{
  "learning_rate": 0.00501,
  "max_grad_norm": 2.0,
  "train_tokens": 623100000
}
Each number is 128 + 32 x the weight over its row's rms, rounded and kept within 0 to 255. Layers, rows and columns count from 0. Numbers have three digits each. The size before them is the row's rms in percent of the matrix's.

# gate: layer 7 MLP gate, 768x448, rms 0.172, rows 227-234, columns 336-447
# up: layer 7 MLP up, 768x448, rms 0.174, rows 227-234, columns 336-447
# down: layer 7 MLP down (transposed), 768x448, rms 0.161, rows 227-234, columns 336-447
gate227 093:090148163162116166109175131146085168118139084153119134126096133116136181125123164085142111171168099145085196082086044151181188210075154209126080108097171105160124144125142101166126162148105138116151123112114103054142165185184073099133133158081159109141092133114078109109121163130121122107105127126099150127130140161137072198147129129192
up227 096:125165131171159114104097148083087154148184142138122162146081118112093142133145139161121118165101094106108081154076127115113120177117182094120098161129153029104131155085112147080154125114187144189137132146098119110204094152198129055092144156131110152113101103146099127150093090142146204168123100134115150148162124132089129092172104155108
down227 095:107122087065107112147123135095118140121072160111112116065144101062140138189102101141106131101142148180168201142113128111177162107040107140132066147128128101109114172189172088123145130150127094166136201126099158148121180114108141168135142195116117125057187120111140132091176170097123098130134061096123158151094139157157136198091105106101
gate228 106:124056147124089154109145065167146123152170156140146069074175086155155081142165175112105075128162115163178146101149127188110125142074159146085084164182078156108138090127153107089153147143120139122093142144124096107149135155147123077102097113174124135118129197123120124136105168065133121093120140120096174147135077102133152126179200183092
up228 106:133064134130121161168190151178112152087109131108154131168146141155117079155129106117058058111184158117138185121117079103152116100074054116123092159168066127076156186152170151095109124149171143097103096107150165125095136160124121130159102128195103161101151173154090155110138127102148196102149085130107160151093178086160075155131212168097
down228 102:114125118117081153105115134091154106181069155147081164079098117079145146163125133183128178112115121145150065095127110124144092114171130138083106104131102180110111062138180141136074176082100085125144121123063179158154145173143154120174073131166121145095079181123130121133185215086127090061163162085212156095132130120078118140130181156137
gate229 102:175157195168110078147110181085146142101108104087115158073112165142086201118142194103125140108123192092209121118118091085096130134127167111099155119141151090113135182163136174128180121115129099155100125175143161116144073201137176174163204168133094141113117121140136161129150129173084145125159135148137092110115077116148113192182109119124
up229 100:136082103112152184097166137140146166115098137123126117135136107157110115182101130089126113198128206132115188114088109185149122098102173131160064092148128122145136122145139074141113069146133115106162114118104085141115132088149064083123151169178099079129200117131161151147104078098145135152077139126074115115171190147141117127103119105123
down229 100:136135053140119111135128142127132107130090162146192078094137138142111107148185112154162127098173196191116123124106149188113146106144115092162165149109107102042119160126160144040092042127084126096162145141122106121105154102144090129103078132126054083112129178138131198132109152130111149198061088130129128113154134125139133146104101117126
gate230 104:084131120087095188152178137125094149153185140112091143115124147158081105129175155045089112213111100107191118138184114178124076100126117105146104144138082113188167100159146113153129166105072114154111105144178112075104172145135129100155181149132129177166151172152082085136139094101131147130127138191171117168119090193160124168139134104162
up230 109:095157088115122188127134100086141112119141117133137141107132145112107130132165117081111140168064056143128084150164128173119124115102097107105134161101083125128123068138182146160134175102143115081137106112145081109126151155116145097128103186032158163161150209117092139111151187115155081098098143169180127072120079158131119163120100084161
down230 099:160120141167129152154090119112145050132192090138135127131139126138147143088107115131142092149135128153112117160143129117144142213105121154215115109131126168179143157108127192193030137187121131077110140098127118119119100205095083098126181140137143128156112201138096147153139151090070174189158073125154150159093113151115160189177111095129
gate231 104:101125102206121138140169068120150196153163157135145090077133116166135133106179144117144095129157147148220137158092171100143142174123143108104094255134136138147114100142134100133109113098158119111135109166151106130174120125139133139145094134172114113132096150087095097127185168086129163152097128129107122119167147083150141077156141183162
up231 106:150179130110146116096116155168131194050172098146165130163123122107126167156137133143119094088097118125156191197138147120117079180123093146137118179084126100135105164082140120109106086155139129125114153125160143155120156130139151164206165176146083117165086084065116140139148143171168128103125107129147119125112138074112158144141193129136
down231 106:154105138104111095137142139138141159129133066104112116182141106062079182149174140116095115094137120119135171109138123125125104179108105134136147102127131074122096087196143130134114144223174168133149161099118145146105113104097159142166136097125121113065119130130157120109120125117132074120107101073208168096130168172134145182142144129073
gate232 101:114120141129151113084130075124108130151131147127109098154102096119108079148136160135180134176082116161131146135126140146176110128128144136137151165160120131127176094163149108107111114136157123142179182154081073095056116130108137148154139145126133150087146077079121093147195205146140152152107113133111110192104098156139089152197129150116
up232 108:169156184121116137074136102129131132128140126118165156095153201156183158085182140114089182126093131053159176216126104126128108132134109133088129051179164122128129144156082157137109136072159102072132123096132087134093145130124092185105129140149191139113121077092169093147145177133158121107107105158150109114136121104122143097185159098173
down232 104:156114153138083111186182071130118088118133127152101157109123113170150185079150127146114126121081133088112134194161173106066084115087163158120081137119145133161131092121155202107140122157122082072115134093145112112168112150141200128124095163126168133092132147092147100154106192154133166167172102142119087156077124138130136111136188131095
gate233 101:121177087116069109107187103158134149134108124181113126126180126109072184063136105116122205046026150072096140126152138137129136131109101105100156189137119118084102212143137113154135194134124137123168081145112135074149151128188174163151088093078142158109102125143098157132097118139128089149080110141143147141112123123136137109132173203151
up233 104:144129129065111090109146150161120118089128115181075133128070156162164153128081143112084192055179126174154161117149127182132171137104167031155136105163166120156176184126187184061177137180135108128133102096076119070073129115105171129116088084095119168082165107142099120170100143124161125088119174171162159116106115086113121132138102173138
down233 103:117157143086120050103104117202114223112157116183100119190209132091121128114153140116111191121185131142122139163081162155188142128176120092082130121146103135181148125142139145165096118127093120112134120144101097069082120142164137205136072136034149139115156098188149179184111119126146140134146160179124128191114127126136143107126116095145
gate234 108:094120167134147154154180094115118164117123122097101129105132111136077134131158111117136148107150099142125115082131113199149152112139075137137087156155195122168084131146119117162029108125126096144089072159140078112119126179120128115093151117077147112112139185167092110149155083102142135126080148123138046132143176186044090169091131131155
up234 103:111120074091134091115075179074135128139127123125118157087083099174165169105145113147153080164120112127142180164114130185110110091110169127128120124061024116190147145156127141168145134113186093137122114106122158130087175153127134135113194151061114134119132151116131120087132132126120107164105130161122088112106141098084106088086053157098
down234 098:129067135150143140111072123078113078111168149101141072157158120153084102093136142107125104102137160177145114000156095148183065100071124162116124154127081201112164116091037181161149117146131099170112130122132106103143079140128139143101152129153138153145123162148079099159180116113198147139117129122130090115158081133173095116095118119110